Part of a small language model's weights.
Size: 4 heads of 32, 3.63M parameters.
Architecture: LayerNorm before each block, learned positions, biases, tied embeddings.
Training: a variant of SOAP for these matrices, 141M tokens, 4555 steps.
Each number is 128 + 32 x the weight over the matrix's rms, rounded and kept within 0 to 255. Layers, rows and columns count from 0.

# layer 2 attention query, 128x128, rms 0.11, rows 0-63, columns 0-31
[[139 112 185 120 128 111 139 112 177  80 142  96 103 158  79 144 182 105 176 140 171 148 162 104 163  76  57 195 190 134  45 199]
 [181 149 119 135 131 112  73 147  79 142 136 164 118  98 124 149 117  97 140 154 116 135 137 143  79 116 127 190 105 129 131 106]
 [ 89 150  95 165 175 181 109 129  75 132 125 106 152 159 138  64  89 134 116 118 130 145 134 119 158 154 146 145 147 170 138 121]
 [147 188  79 160 183 177  94 152  95 144 177 173 149  27 152  64 186 198 167  92 126 159 182 131 146 146  54  64 138 124 147 120]
 [112  84 141  85 151 161  57 136 146 132 131  84 153 137 142  74 214 205 160 135  95 200 140 128 129 134 115 127 128 181 142 175]
 [ 79  93 102 140 217 106 176 112 151 122 130 106 131 145 169 164 137 120 108 153 109 155 166  87 137 154 243  98 184 151 114 204]
 [137 153 111 139 148 101 129 147 112 155 130 143 125  92 121 173  82 121  77 137 250  61  67 144  71 140 148 155 114  95 132 103]
 [123 163 147  91 153  57 117  95 120  75 146  74 135  98 170  38 149 183 124 156  43 167 170 113 156 164  55 107 247 143  99 141]
 [189 105 129  98 134  44 119 156 183 124 129 117 127  69 106 117 137 136 164  70  72 161 190 142 132  94  62  90 229 132 131 146]
 [196  95 118  86 206 153  69 177  97 180 132  59 112 119 146 144 198 149 101 139  89 246 139  76 105 123 128  82 153 117 157 129]
 [ 70 148 121 196 146 167 140 115 156 170  77  83 122 107 193 123 172 140  39 150 112 132 197  96 179 170 171 104 130  39 178  72]
 [126  80  97 123 227 188 104 117 182 108 102 136 127 174 162  38 173 169 154 157  41 226 104 144 110 153 181 164 190 168 120 174]
 [112 141 109  92 175 158 162 132  73  57 190 140 101 140  85 162 134 104 179 165 137 175 113 167 124  75 100 125  45  73  96 179]
 [156  92  85  89 145 104 118  64 142 110 115 138 145 182 110  82  91 226 145 139 140 202  63 132  71 149 163 108 145 135  97 141]
 [132 157  89 140 105 107  79 134 206 169 120 132 117 177 166 132 104  84 158 142 135 143 123 136 124 130 142 126  87 143 157 161]
 [ 85  86  88  83 138 183 155 140  78  85  59 181 164 165 230  45  37 101 103 156  96 112 124 138 176 135 130 119 149 128 153 157]
 [154 159  95 120 113 165 120 140 152 128 119 125  84 152 229  47 102 131 117 126  97 187 206 149 114 159 161 104 196 158 174 139]
 [117 113 118  72 134  83 130 142  35 123 116 173 109  96 118 132 121 103 182 102 117 111 101 100 143  95  55 205  67 110  86  91]
 [173 128 151  84 204 133  54 106  30 169 145  95 171 125 154 158 124 255  82 142  49 112 148  75 223 138 180 153 112 112  89 145]
 [ 92 125 152  63  65 117  41 136 136 137 125 134 188 115 136 139 138 139  50 125 116 141 149 139 124 123 156 173  66  85 127  84]
 [ 71 104  68  55 127 146 110 171 102 227 130 152 195 146 137  91 133 174  60 141  99 183  61 144 132  67 140  98 126 144 140 115]
 [140 152 129 188 100 106 225 113 169 111 111 103 174 180 138 180 104 156 127 166 144 101 167  94 121 180 133  97  68 119  25 107]
 [ 94 107 101 147 133 102 109  95 138  86 137 187 103 180  74 119 129  95 129  81 139 152 175 176  64  97 156 133  90 154 126 123]
 [129 122 124 106 105 126 158 140 161 118 133 164 131 141 108 142 142 154 195  64 166  41 155 107 144 129 128 119  87 168  88 148]
 [127 184  67 112 132 148 104 147  83 129 101 142 126  89 137 125 121  59  74 129  40 152  91 118 141 105 207 119 152 169 163 159]
 [134 145 129 204 197  60 113 107  77 157 186 124  83 122 139 149 113 144 153 126 163  67 119 165 145 172 170 153 105  65 148  99]
 [ 71 188 138 186 115  92 175 112 158 136 102 101 113 148  83  67  71 141 167 127 209 156 120 101 111 141  85 125  77 160 115 127]
 [ 95 176  80 136 106 120 112 139  84 136 120 181 173 151 111 155  45 119  53 147 205  47  41 136 121 207 159 122  54  76 135  75]
 [155 120 149 203 216  89 161 130 171 128 147 103  23  36 106 146 152 100 180 120 141  73 173 157 153 103  59  93 140  92 155  84]
 [122  88  87  75 145  76 159 152 138  89 103  86 136 155 193  55  91 173  62 147  92 193 135 106 123 175 148  25 191 154 120 126]
 [125 147  92 109  78 171 144 149 106 129 159 243 125 107 131 106  87  57 156  96 113  44  90  72 184  96  73 111  97 147 180 126]
 [100 121 160 118  60 153 136 125 176  76 129 143 125 151 145 168 135 147 149 129 167 124 137 151  98 128 112  99 111 218 146  75]
 [138 131 141 141 112 160 143 120 127 153 170  98 110 180 117 116  79 141  92 134 186 150  70 126  70 121 128 106 130 110 157 136]
 [ 90 132  90 104  99 163 135  86 116 151 124 133  98 143 155 106 127 110 110 136 130 139 139 128 133 138 116 122 110 120 180 128]
 [134 136  98 135 180 122 107 146 112 183  99 108 134 104  82 139 115 141 172 141 122 144 111 129 167 113 113 127 136 128 127 136]
 [169 147 136 123 108 156 122 109 132 172 137 107 123  61 106 164 136 161 141 137 139 150 113 139  90 119 146  98 115 117 169 136]
 [171 116 132  76  87 154 129 113 134 116 121 108 140 127 115  90 157 147  59 127 109 146 106 106 149 151 144 119 152 130 152 113]
 [138 136 123 122 148 119 137 126 152 122  96  92 166 131 124  92 131 123 124 124 162 139 127  95 135 145 127 119 139 106 102 145]
 [116 111 196 156 109 159 176 118 116 125 135 120  88 151 165 115 127 148 143 151 148 133 146 152 122 157 138 102 140 154 138 133]
 [141 134 138 115 140 130 159 103 123 119 137 128 101 184 104  94 106 137 139 160 134 112 156 149 119 130 154 146 180 138  92 117]
 [115 120 152 127 131 127 155 132 112 105 109 133 165 137 133 150 120 124  87 128 121 135 115 122  85 140 119 165 123  94 121 142]
 [162 128 155 154 129  94 133 130 149 143  95 153 128 138 139 159 150 133 127 142 112 108 112 152 183 119 147 118 144 129 114 130]
 [166 128 128 126 137 121 138 151 139 162  85 149 138 167 104 135 118 107 158 119 200 120 101 121 117 137 125 147 119 148  89 120]
 [114 147 167 136 105 134 135 147 147 136 164 138 146 129 114 159 159 124 126 121 122 128 155 116 138  93 121 124 136 105 171 110]
 [139 143 111 139 174 141 118 146 125 126 113 107 109 120 120 159  77 121 160 119 160 156 156 170 149 125 106 115  97 153 107 131]
 [ 84 138 109 161 130 157 138 138 149 154 134 160 153  96 143 148 125 117 164 127 164  94 166 121 170 128 163 145 119 121 162 123]
 [164 126 167 157 144 166 133 142 141 157 152 128 153  74  91 162 155 114 145 121  89 165 162 120 174 139 132 119 172 130 173 131]
 [120 103 174 126 127  79  80 116 126 195 140 132 106 125 164 148 157 156 125 144 155 121 148  83 126 120 135 127 122 131 112 144]
 [ 92 130 158 152 114 188 133 119 100 122 142 114 163 110 124 137 131 128  89 100 127 162 154 118 128 117 131 148 110 112 131 119]
 [136  94 150 119 174 125 154 161 132 112 118 104 142 115 133 130 136 135 137  91  94 160 152 105 161 151  83 131 113 144 107 129]
 [104 123 100 109 156 125 109 130  69 141 116 106 100 142  99 142 146 132  80 138 127 135 145 155  91 130 154 162 136 109  88 142]
 [100 127 191 128 140 112 120 121 131 112 138 124  78 158 189 120  87 127 102 136 137 139 148 123 141 161 130  92 124 139 150 147]
 [136 177 165 116 122  93 136 111 120 102 121 134 143 148 149 137 143 134 103 123 111 101 142 141 107 109 125 172 129 132 139 148]
 [113  97 127 159 175 141 131 113 117 133 126 119 118 140 122 107 114 130 129 145 108 155 131 146 152 135 126 130 128 142 101 113]
 [114 132 110 159 135 147  76 129 116 117 141 117 111 152 142 147 142 140 125 146 148 126 159 147 149 134 157 111 103 146 118 140]
 [158 102  91 148 118  93 121 145 136 117 111 125 136 146 144 132  67  75 175  92 111 121 103 136 128 127  45 108 118 116 111 141]
 [ 73 145 113 106 125 115 151 100 117 112 120 125 115 155 110 143 153 155 135 108 118 149 139 103 120 106 113  99 112 111  90 115]
 [125 143 122 133 125 142 160 116 154 132 127 101 133 106 127 134 117 113 134 140 142 102 138 120 114 110 152 132 133 124 111 119]
 [120 152 126 126 130 132 124 114  97 127 126 133 113 147 129 101 171 158 134 153 125 150 119 190 107 137 138  94 165 175 118 114]
 [112 146 110  92 124 144 137 117 115 166 165 146 158 118 147 141 127 111 106 135 158 111 161 134 175 125 153 124 134 125 163 105]
 [ 81 137 132 103  85 153  93 116 134 132 139 112 137 124 146 119 158  78 104 139 132 144 132 116 140 107 142 148 123 132 179 100]
 [100  84 108 112 139 144 173 144 135 138 132 139 116 150 122 155 107 131 132 122  91 125 129  77 161 124 110 113 134  96 125 141]
 [145 120 128 167 149 104 122 137 134 125  92 137 122 110 146 155  96 125 134 133 167 125 136 126  89 170 124 132 116 149 136  99]
 [139 150 145  94 128 105  82 145 143 116 131  85 140 118  75 118 168 146 102 134  93 109 149 124 102 128 146  78 141 136 145 118]]
# layer 2 attention key, 128x128, rms 0.115, rows 0-63, columns 0-31
[[139 131  97 144 200 114 113 162 106 153 100 132 172 188 141 125  57 152 123 143 191 139 124 182  81 157 127 165 112 219 139 102]
 [132 169 140  88 136 107 165 134 128  87 200 147 249  58  95  73 128 188 132 126  77 139  54 135 131  76 122 150  89 152  87 146]
 [ 84 215 164 151  83 182  94 127 106 106 184 157  84  83 117 122 181  51  69  77 113 115 166 130 109  90 125 103 147 136  88  62]
 [102 165 116  67 201 107 100 206  48  97 132 219 144 111 151  83 119  91  76 134  30 171 114 140 142 143 121  79  94 135 185 135]
 [122 146 116  92 210  91 119 171 123 147 137 184 153 122 131 108 127 163  72  62 123 101 113 130  63 102 141 194 117 146 157 173]
 [106  96 132 244 131 102 142 132 144 200 152 142  55 151 171 154 208 197 168 128 189  83  94 177  68  52 127 113 143 139 182 173]
 [ 98 212 111  82 120 117 130  99 193  78 183 148 163 131  91 145  75 188 117 130 176 156 135 107 178 194  66 177 120 118 116  26]
 [144 163  92  76  71 129 149 103  72 123 151 110 108 216 152  64  87 138 172  97 176 162 104 100 178 128 132 104 118 139 132 163]
 [151 108 186  86 172 146 113 139 155  82  92  93  38 136 231 131 180 128 168 102 168 165 101 121 164  75 173 113  83 214 197 140]
 [ 70 101 108 108 145 124  74 130  85 128 118 171  74 140 218   0 102 109 156  98  77 188 151 187 114 168 172  77 128  67 204 113]
 [138  98  82 154 160 113  81 154 129  67 123 131  72 152 112  74 140  99 190 170 104  48  98 175  96  39 144 114 176 109 141  94]
 [121 162  86 182 129 103  66 137 117 168 174 175 123  61 171  81 186 156  85  93  93  92 117 141 111 131 169 108 112 135 142 179]
 [131 112  12 101 133 122  44  99  91 207  95  67 181 130 195 132 119 161 128 108 100 198 148 111 106 194 111 206 141  70  95 127]
 [ 93 184 149 107  69  92 240  78  80 126 106 133  89  76 109 139  86 152 132  73 125 230 176 140 129 143 136 162 102 110 163 162]
 [ 88 107 202 114  94  59 152 157 154 150 162  96 134 118  56 165  91 136  99 189  89 128 125 162 132 105 224 112 142 112  63  80]
 [130 118 148 198 146 160 167 160  99 162 184 125 129 103  67 157 132 124  93 139 162  64  38  35 147  62 110  72  86 130 156 108]
 [143 157 124 160 117 201 162 175 160 121 134 145  36 133 104 176 212 108 162 104 100  88 110 169 167  80 166 102 143 130 128 167]
 [173 156 126  72 126 189 148 174  74  81 110 155 170  81 149 122 105 163  60  96 139 213  69 112 201 210  83 134 133 174 120 149]
 [206 137  86 109 104 125  58 108 135 187 153 165 104 140  74 130  97 121 110  99 108 133  49 106 167 105  27 158 195  47 219 120]
 [128  74  28  63 114  82  60  56 175 131 124  97 143 122 132 130  26 206 133 210 151 102  59  71 126 123  58 173 170  48 150 183]
 [166 131 111 231  87 178 174 138  81 142  91 101 117 114 206 109 184 154 141 202 136 190 244 115  91 157 128 110  64  37 127 131]
 [ 83 222  69  82 130  24 122  45 178  89 143 107   0 190  56 178  30  67 161 141 114  59  86 177 118  85 152 151 172 106 171  86]
 [110 168  52 112 173 144 225 119 150 119 135 183 133 150  37 133 160 163 104 161 160 164 158 127 180 192 159 162 118 130  70 104]
 [136 155 109 152 151 127 157 101 110 215 146 132  71 100 127 162  82  92  56  62  29 109  75 112 127 116  97 122 149  97 124 121]
 [113  74 154 171  58  76 137 164  99 138 159  95 122 133 122 146 137  73  81 136  71 127 103 129 179 116 161 113 125 134 174 171]
 [138 188 157  59 122 169 102  89 140  73 153 133 213 114  39 139 159 159 105  92  33 127  81  99 106 152 179 138  94 159 111  40]
 [129 200 130 101 117 134 148 129  53 136 111 187 121 171 161 220 128  61  80 179 169  91 127 148  86 135 130 100 111 168  67 107]
 [160 184 171  43  10 144 189 157  86 109 192  75 202  94  27 125  26  80 122 114  65 195 131  85 142 187 128 147 217  75  79  86]
 [160 118  86 113 167 155 102 128 141  94  92 167 197 144 193 124 196 100 187  93 146 156 195 103 111 127 134 120  63 175 110 118]
 [ 92  66 104 163  82 201 136 144 116 160 106  63  52 112 181 131 127  91 230 147 238 150 146 149 124 107 119  48 106 100 164 102]
 [120 131 145 151  97 102 146 191  65 145 169  89 209   8  74 139 119  67  11 126  71 170 163  82 192 180 156  65 103 190  86 168]
 [140  39  95 158 134  31 121 161 148 121  46  80  36 119 161 106 129 162 150 179 155 100 103  96 119  91 118 129 190 128 135 124]
 [125 135 109 133 105 119 119 115 135 138 137 120 119  94 102 145 129 157 128 133 131 116 130 122 118 133 142 115 141 120 115 119]
 [108 106 115 122 115 147  97 125 118 141 137 126 137 158 145 108 100 151 126 121 152 145 126 113 139 113 102 110 103 126 131 120]
 [105 134 130 130 123 130 132 124 121 110 148 130 146 162 137 117 163 143  96 142 132 131 112 117 103 116 144  99 130 124 150 114]
 [141 168 129 147 131 159 127 126 135 123 153 132 130 126 120 136 176 141 113 123 133 126  98 116 165 159 117 114 127 125 188 136]
 [ 75 167 162 139 173 112 156 148 104 123 125 147 132 116 162  96 105 141 114 118 149 109 138 132 139 113 116 132 134 102 108 139]
 [127 118 159 143 116 131 170 131 116 129 130 133 114 143 116 141 161 144  87 103 123 114 123 129  64 133 126 107 114  98 119 105]
 [133 121  76 129 145 101 153 146 133 106 110 129 101 113 105 118 161 146 126 108 121 110 127 151 135 112 132 118 132 117 102 105]
 [ 96  73 109 144 123  66 128 120 132 173 114 160 136 171 155 123 128 127 114 130 173 113  81 100  83 127 104 101 154  92 162 153]
 [133 138 114  93 154 151  94 133 139 135 105 105 108 105 109 106 126 129 104 115 106 109 122 106 117 140 125 138 157 117 120 113]
 [101 118 128 122 162  74 158 151 118 138 148 178 139 177 163 116 134 157  81 133 165 149 105 113 120 120  86 133 130 105 143 151]
 [115 131 102 120 101 133 123 115 143 117 116 137 134 112 120 132 105 159 141 124  99 132 158 106 109 128 133 138 147 108 132 122]
 [103 124 111 109 135 122  93 120 113 127 103 148 152 164 130 137  99 128 134 127 116 141 146 120 125 124 115 136 137 147 156 143]
 [126 129 105 113 146 141 159 132 128 116 125 117 113 113 130 119 132 116 100 134 129 115 108 133 126 102 123 108 117 130 122 122]
 [121 126 158 145 112 110 183 145 113 131 157 124 107  96 152  90 128 146 122 105 140 121 102 138 121 124 100  98 115 106 140 101]
 [149 139 122 136 129 151 119 128 151 113 131 111 107  86 133 124 138 110 128 135  91 135 158 200 149 153 130 174  94 159  76 107]
 [113 139 136 126 134 118 138 148 140 136 152 147 161 128 134 132 168 119  96 119 151 127 122 141 141 127 132 151 133 120 113 134]
 [ 98 137 140 130 155 124 142 106 111 127 141 138 143 109 136 104 115 128 101 148 109 137 128 141 115 126 117 148 158 135 162 144]
 [158 132 176 130 115 155  96 121 136 128 185 143 102  59  60 115 180 136 118 154  49 138 139 151 150 108 163 153 151 172 143 122]
 [107 111 127 112 114 142 117 115 142 131 135 117 135 150 125 122 174 122 129 138  96 136  96 145 171 152 132 116 105 154 125 116]
 [173 103 123 113 144  92 171 121 131 110 120 112 139 143 125 129 107 111 122 116 131  98 152  93 121 127 126 128 143 130 156 108]
 [123 127 154 156 129 121 134 132 137 133 159  91 117 121 122 128  95 169 117 124 111 126 141 135 102 147 132 125 127 134 122  95]
 [147 103 142 135 116  93 102 129 132 138 131 155 105 136 133 124 134 128 140 157 131 127 156 127 145 141 133 100 173 133 148 145]
 [150 136 104 144 115 156  96 129 123 102 124 111 123 121 119 128 123  95 132 128 118 123  79 149 160 137 137 103 124 146 120 122]
 [121 119 132 131 163 148 136 139 130 112 114 111 131 163 141 124 147 113  63 116  94 128 142 105 127 119 115 107 136 107 144 124]
 [133  85 132 118 107  98 126 117 123 144 112 103 119 124 141 150 127 133 109 135 133 129 120 118 143 111 106 138 103 104 116 147]
 [ 96 126 176 140 117 119 112 125 106 136 126 126 107 138 177 145 153 144 137 134 143 115 102 131 110 100 112 130 148 139 135 166]
 [134 105  97 109 139 153 132 115 136 124 100 144 123 159 143 124  98 144 156 133 129 130 106 125 134 124  98 119 120 105 147 150]
 [ 99 124 132 123  88 140 149 124 117 149 118 123 144 125 136 106 120 118 129 108 144 112 124 132 161 132 116 100 126 119 143 129]
 [115 148 157 131 122 134 102 106 116 120 160  99 132 166 134 174 118 119 127 133 129 122 146 113 149 137 140 107 101 143 115 154]
 [144 123 109 121 134 155 140 148 144 123 141 100 122  71  91 107 140  82 132 133  91 114 195 129 132 109 136 100 135 111 114  88]
 [127 128 137 144 153 146 126 127 136 122 131 111 120 118  84 116 113 152 149 129 105 123 171 141 128 127 135  81 109 136 120 113]
 [123 125  99 118 108 157 107 121 134 137 124 157 129 112 122 138 145 114 111 124 102 118  94 155 121 133 132 114 123 114 119 112]]
# layer 2 attention value, 128x128, rms 0.16, rows 0-35, columns 0-31
[[138  98 139 116 117 144 149 147 161 115 149 137  92  91 134 133  76 114 142 128 162 174 141 139 174 164 105  89 143 138  48 139]
 [102 160 177 150 150 163 114 153 162 136 150 110 162 101 163 163 142  80  70  78 117 106 123 150 148 115 161  78 122 116  96 137]
 [144 101  91 108 102  80 159 121 133 141 120 140  75 118 149  88 112 121 112 158 136 149 132 137 156 133 132 107 165 131 138  91]
 [132 163  69 199 118  78 111 155 140 145 132 208  92 116 137  82 122  89  70 129 151 102 149 169 163 150 112 158 131 105 189 126]
 [150 107 115 144 170 145  89 139 161 105 124 142 167 136 160 131 137 152 104 136 109 169 100  85 100 150 141 129 110 170 113 102]
 [115 155 103 174  90 160 164 135 124 122  86 189 157 131  95 147 151 119 121 155 136 123  88 119 145 125 125  95 141 119 126 127]
 [103 120 103 106 131  70 184 111 119 126 175 122 151 133 163 102 127 173 138 112 120 156  71 141 141 135 123 121 116 102 125 156]
 [154 140 205 117 135 189 138 123 104 122  83 134 121 107 164 175 114 141  78 155 171 164 122 152 161  69 126 134 172 122 141 108]
 [138 189 152 126 129 115 123 124 122 149 129 138 131 133 124 121 164 162  93  85 173 139 147 118 141  84 181  92  84 163 128 100]
 [139 119 141 138 125 140  88 166 204  70 179 150 180 137 202  79  78 116 133 150 143 139 110 110 122 151  99 158 198 156 117 104]
 [118 126 162 150 126 138 143 126 141 106 117  56  94 133 162 135 174 148 121  95 111 143 109 102 151 170 103 128 110 158 143 155]
 [145 121 118  98 138 155  86 134 119 110 153 166 145 141  98 153  99 152 131 155 148 136 121 112 148 138 113  97 172 131 146 145]
 [129  99 125 104 120 142  87 106 177  77 174 143 171  84 154 145 116 154 113 143 136 159 138  57 128 123  98 136 184 134  93 143]
 [115 163  84 134 127 117 146 114  65 132  96 115 152 137  83 158 110 126 125 109 119 119 157  69 174 135 131 124 153 129  54 144]
 [ 97 139 146 143 114 158 142 139 147  96 124 247 187 100  76 171 146 117  77 143 114 148 115 142 123 157 137 118 188  91  85 111]
 [115 148 156 118 120 178 134  99 170 143  56 150  99 106 147 129 128 180 140 151 164 114 133 156 117 104  85 143 180 161 116 155]
 [122 123 130 164 163 171 136 133 135 124 133 159 105 120 119 151  91 118  92 130  97 123  71 142 126 144  96  90 105 143 150 124]
 [157 134  60 117 156 136 161 116  64  86 117 114 123  49 136 144  79 119 171 172 109 105  99  93 149 200 131  70 174 116 175 147]
 [137 155 104 187 135 144 125 162 134 122 124  65 138 146 109 108 171  80 128  97 147  99 105 128 171 142 138 119  87 137 193 131]
 [130 134  71 104 173  42 136 128 147 136 155  95 117 162 145  76 147 117 137 140 108 127  84 107  87 133 176 154 129 112 150 144]
 [129 159 107 138 175 123 181  86 152 124 155 137 131  84  99 163 168 122  64 119 155 161  94 161 143 127 181 154 164 145  80 106]
 [121 120 151 114  95 153 116 109  93 124 132 164 107 155 105 152 109  76 107 143  76 120 168 126 105 140 120 147  49 104 128 113]
 [135 135 187 140 102 119  89 153 137 133 161 101 153  98 134  78 103 141 127 127 167 108 105 190 100 100 157  86 149 127 168 155]
 [127 111  78 119 137 123 142 129  44 113  86 107  91 145 156 110 123 138 155 166  95 113 176 153  86 153 112 100  98 124 127 169]
 [144  71 113 133 116 122 171 120 142 115 146 174 132 132 118 120 151 147 111 127 118 147 113 118 202 178 110 104 154 103 107 127]
 [111 137  67 132 164 157 136 138 113  90 122 203  91 131  89 121 146 163 183 167 136 109 120 167 106 120  88  97 154 138 171 132]
 [130 128 153  89 107 126 122 135 125 145 105 136 147 153 130  82  81  78 131  80 161  83 155  77 113 149 149 120 140  92 146 126]
 [134 146 142 133 105 138 107 163 139 151 142 134 116 163 179 121 107 143  78 120 122 148  86 137 141 135 103 130 145 121 162 117]
 [155 102  70 148 104 128 171 121  90 120  71  90 110 118  90 148 180  93 109 127 155 147 122 136 169 204 101  78 140 109 114 114]
 [133 184 134 124 126 187 173 105 134 120 181 131 172 146 100 122 136 146 123 180 124 128  95 112 103  89 140 106 122 112 196 150]
 [114 137 142 104 103 180 144 117 137 119 135 165 118 144 106 188 162 119 150 117 152 142  72 162 159  95 118 115 176 119 160 128]
 [122 142 113 147 105  68 126 121 106 198 114 170 164 135 122 120 159 133  96 108 107 102 157 156 116 117 151 134 111 126 100 143]
 [101 106  80 107 116 116 128 156 109 144 129 130 110 130 112 129 104 140  97 138 112 167  86 107 102  83 124 121 140 115 128 115]
 [155 107 104 101 104 142  99 125 148 175 114 158 124  96 143 166 128 112  91 177 100 123 110 154 142 144 152 195 122 118  95 131]
 [127 177  79 152  81 116 157 157 116  99 149 123 100 133 154 132 143 123 115 141 137 160 115 118 139 146 108 126 149 110 114 100]
 [145 158 110 108 185 117 136 142 135 142 132 118  51  94 117  77 157 192 113 125 157 131  80 149 168  78 129  96 160 141 151  76]]
# layer 2 attention output (transposed), 128x128, rms 0.152, rows 0-35, columns 0-31
[[127  99 119  99 158 125 102 139  51 147 133 115  94  99 137  91 148 100 152 141 105 140 111 136  93 134 126 149 151  80 144 143]
 [111 109 126  91  99 156 148 105 104 153 145 145  94 167 102  78 100 160 138 179 151 163 110 120  57 142 116 118 134 132 154 122]
 [114 153 168 128 137 119 112 142 130 157 119 116 101 121 110 169 132 120 145 139 113  84 150 135 122 140 171 144 140 149 139 129]
 [135 143 176 115  73 178 153 105 105 145 119 107 137 143 125 168  98  91 120 149  92 175 135  44  91 146 121  50  36  60 107 141]
 [ 98 128 104 105  98 102 106 133 118 158 111 135 122 122  93 118 144 170 120 120 139 113 131  98 105 105 149 126 145 149 185 107]
 [111 105 158 119 138  90 141  99 100  76 145 104 112 136 105 134 179 134 106  87 125 149 166 127  92 126 132 146 132 114 139 131]
 [117 128 163 150 177 194 126 137 122 165 121 111 105 129 117 200 119  71 134 129 137 119 174  87 131 110 178 173 142 132 132 104]
 [159 129 106 115  83 100  99 145 127  93 169 105 144 115  93  68 164 133 165  80 100 130 161 140 109 122 116 153 174 111 145 147]
 [125 118 126 143 116 141 149 130 194 118 138 132 166 133 143 129  95 173 182 160 107 108 128 171 116 131 118 165 111 135 120 152]
 [125  55 163 130 147 111 142  69  95 142  85  75  90 118 121  80 170 128 144 111 116 165 114 101  58 123 145  58 152 152 191 142]
 [139  90  96 142 158 140 106  95 113 172  82 136 114  83 127 121 132  81 116 123 152 108 108 102 114 169 185 144 156 116 116 125]
 [ 87 133 131 126 179 115 159 107 118 105 119  98 111 150 146  86 149 122 129 146  80 199 149  92 151 171 168 106  98 185  76 124]
 [ 74 135 112 160 160 123 103 115 114 116 101  85 118 126 125 105 186 143 129  83 101 141 158 144 109 142 141 131 150 120 127 135]
 [120 126 120 133 182 126 157 123  87 154 170 123  96  89 135  96 153  82 105 170 115 188 121 148 189  46 112 143 115 104 123 135]
 [128 124 123  76 145 146 146 122 108 109 141  87  96 148 177  76 121 140 187 118 108 127 126  92 121  93  32 148 117  98 177 171]
 [141 157 121 110  95 120 138 163  76  89 105 156 165  88 123 130 146 104 118  93  77 130 130 113 168 103 170 146 108 150 149 145]
 [128  88  94  87 110  93 128 142 106 135 125  99 136 139 102  99 132 151 136 106 146 123 113 112 164 135 156 149 124 149 119 104]
 [140 130 128 120 167 136 104 114 112 105  87 129 141 155 108 134 118  87  56 130 131  73  80 148 147  95 151 169 131 112 108 131]
 [121 127 154 139 115 121 145  53 109 127 134 147 128 164 123 178 119 157  92 158 137 180 133 145  93  95 140 109 122 139 112 135]
 [ 99 113 185 153 119 128 144 117 119 136 144 173 128 124 145 167 135 151 130 145 134 110 147 185 186 118  84 119  89 138 122 117]
 [157 117 148  87 110 140 131 107 122 161 144  99  99 148 134 102 107 134 171 187 131 138 142 141 175  71 107 172 133 131 199 136]
 [110 159 103 124 142  87 145 140 130 123  99 143 152  76 144  96 181 147 136 137 166 159 109 143 157 136 101 114 107 112  99 143]
 [144 128 132 131 148 150 135 142 112  81 153 133 168 114 132 124 104 112  75  97 119 124 129 148 154 163 117 161 133 162 106 143]
 [180 121 102 125 128 113 116 126 132 137  95 149 147 140 121 135 132 112 107 112 183  73 109 100 118  94 126 120 142 127 160  82]
 [168  98 161 136 173  96 153 133  93  78 158 139 130  90 132 126 148  95 135  87 127  97 127 100  94 122  90 146  91 126 124 135]
 [117 176 139  77 134  93 105 157 107 106 135  54 148 134 107 126 122 150  82  69  89 114 113  88 228 118 182 179 138 158 120 118]
 [111 160 150 177 149 153 132  73 146 137 140  95  96 169 120 173 149 150 137 159 103 145 130 145  84 173 133  84 123 152 146 126]
 [111 145 111 125 149 163 166 153 131 114 128 153 183 129 111 132 156 135 134 132 134 100 129 122  91 157 107 103 125 157 146 133]
 [136 119 124 115 179 108 126 130  87 130 135 157 145  80 126 139  87 119 127 137 142 125 152 118 108 129 155 168 114 137 111 136]
 [114 130 143  75 118 137 112 184 132 107 137 162 130 102 141 114 140 117 106  99 133 118 149 152 124 162 105 134 121 195  87 155]
 [152 125 111  87 141 108 128 142 110 138 152  99 100 137  73  71 119 105 112 125 119 158 139 107 111  85 128 150 167 119 151 145]
 [119 155 166 131  80 173 144 120 169 132 141 121 106 149 129 162 128 139 134 184 108 143 128 131 132  95 114 125  85 107 137  95]
 [162 124 175 182  86 146 149  97 178 141 125 153 111 107 159 165 147 120 171 110 143 134 102 117 148 151  99 166 146 128 116 190]
 [143 133 156 158 131 136 148 116 184 153 160 146 131 141 114 127 126  95 182 106 133 104 140  81 152  85 116 139 123 115 123 159]
 [153 117 140 122 172 123 109 130 146 158 145 125 138 104  78 127 156 109 188 133 122 117 143 118 143  89  78 150 160 134 148 125]
 [163 125 132 158  20 140  93 113 181 112 135  97 126 149 135 174 160  87 102 116 137 117 113 153 145 127 103 165  81  71 129 171]]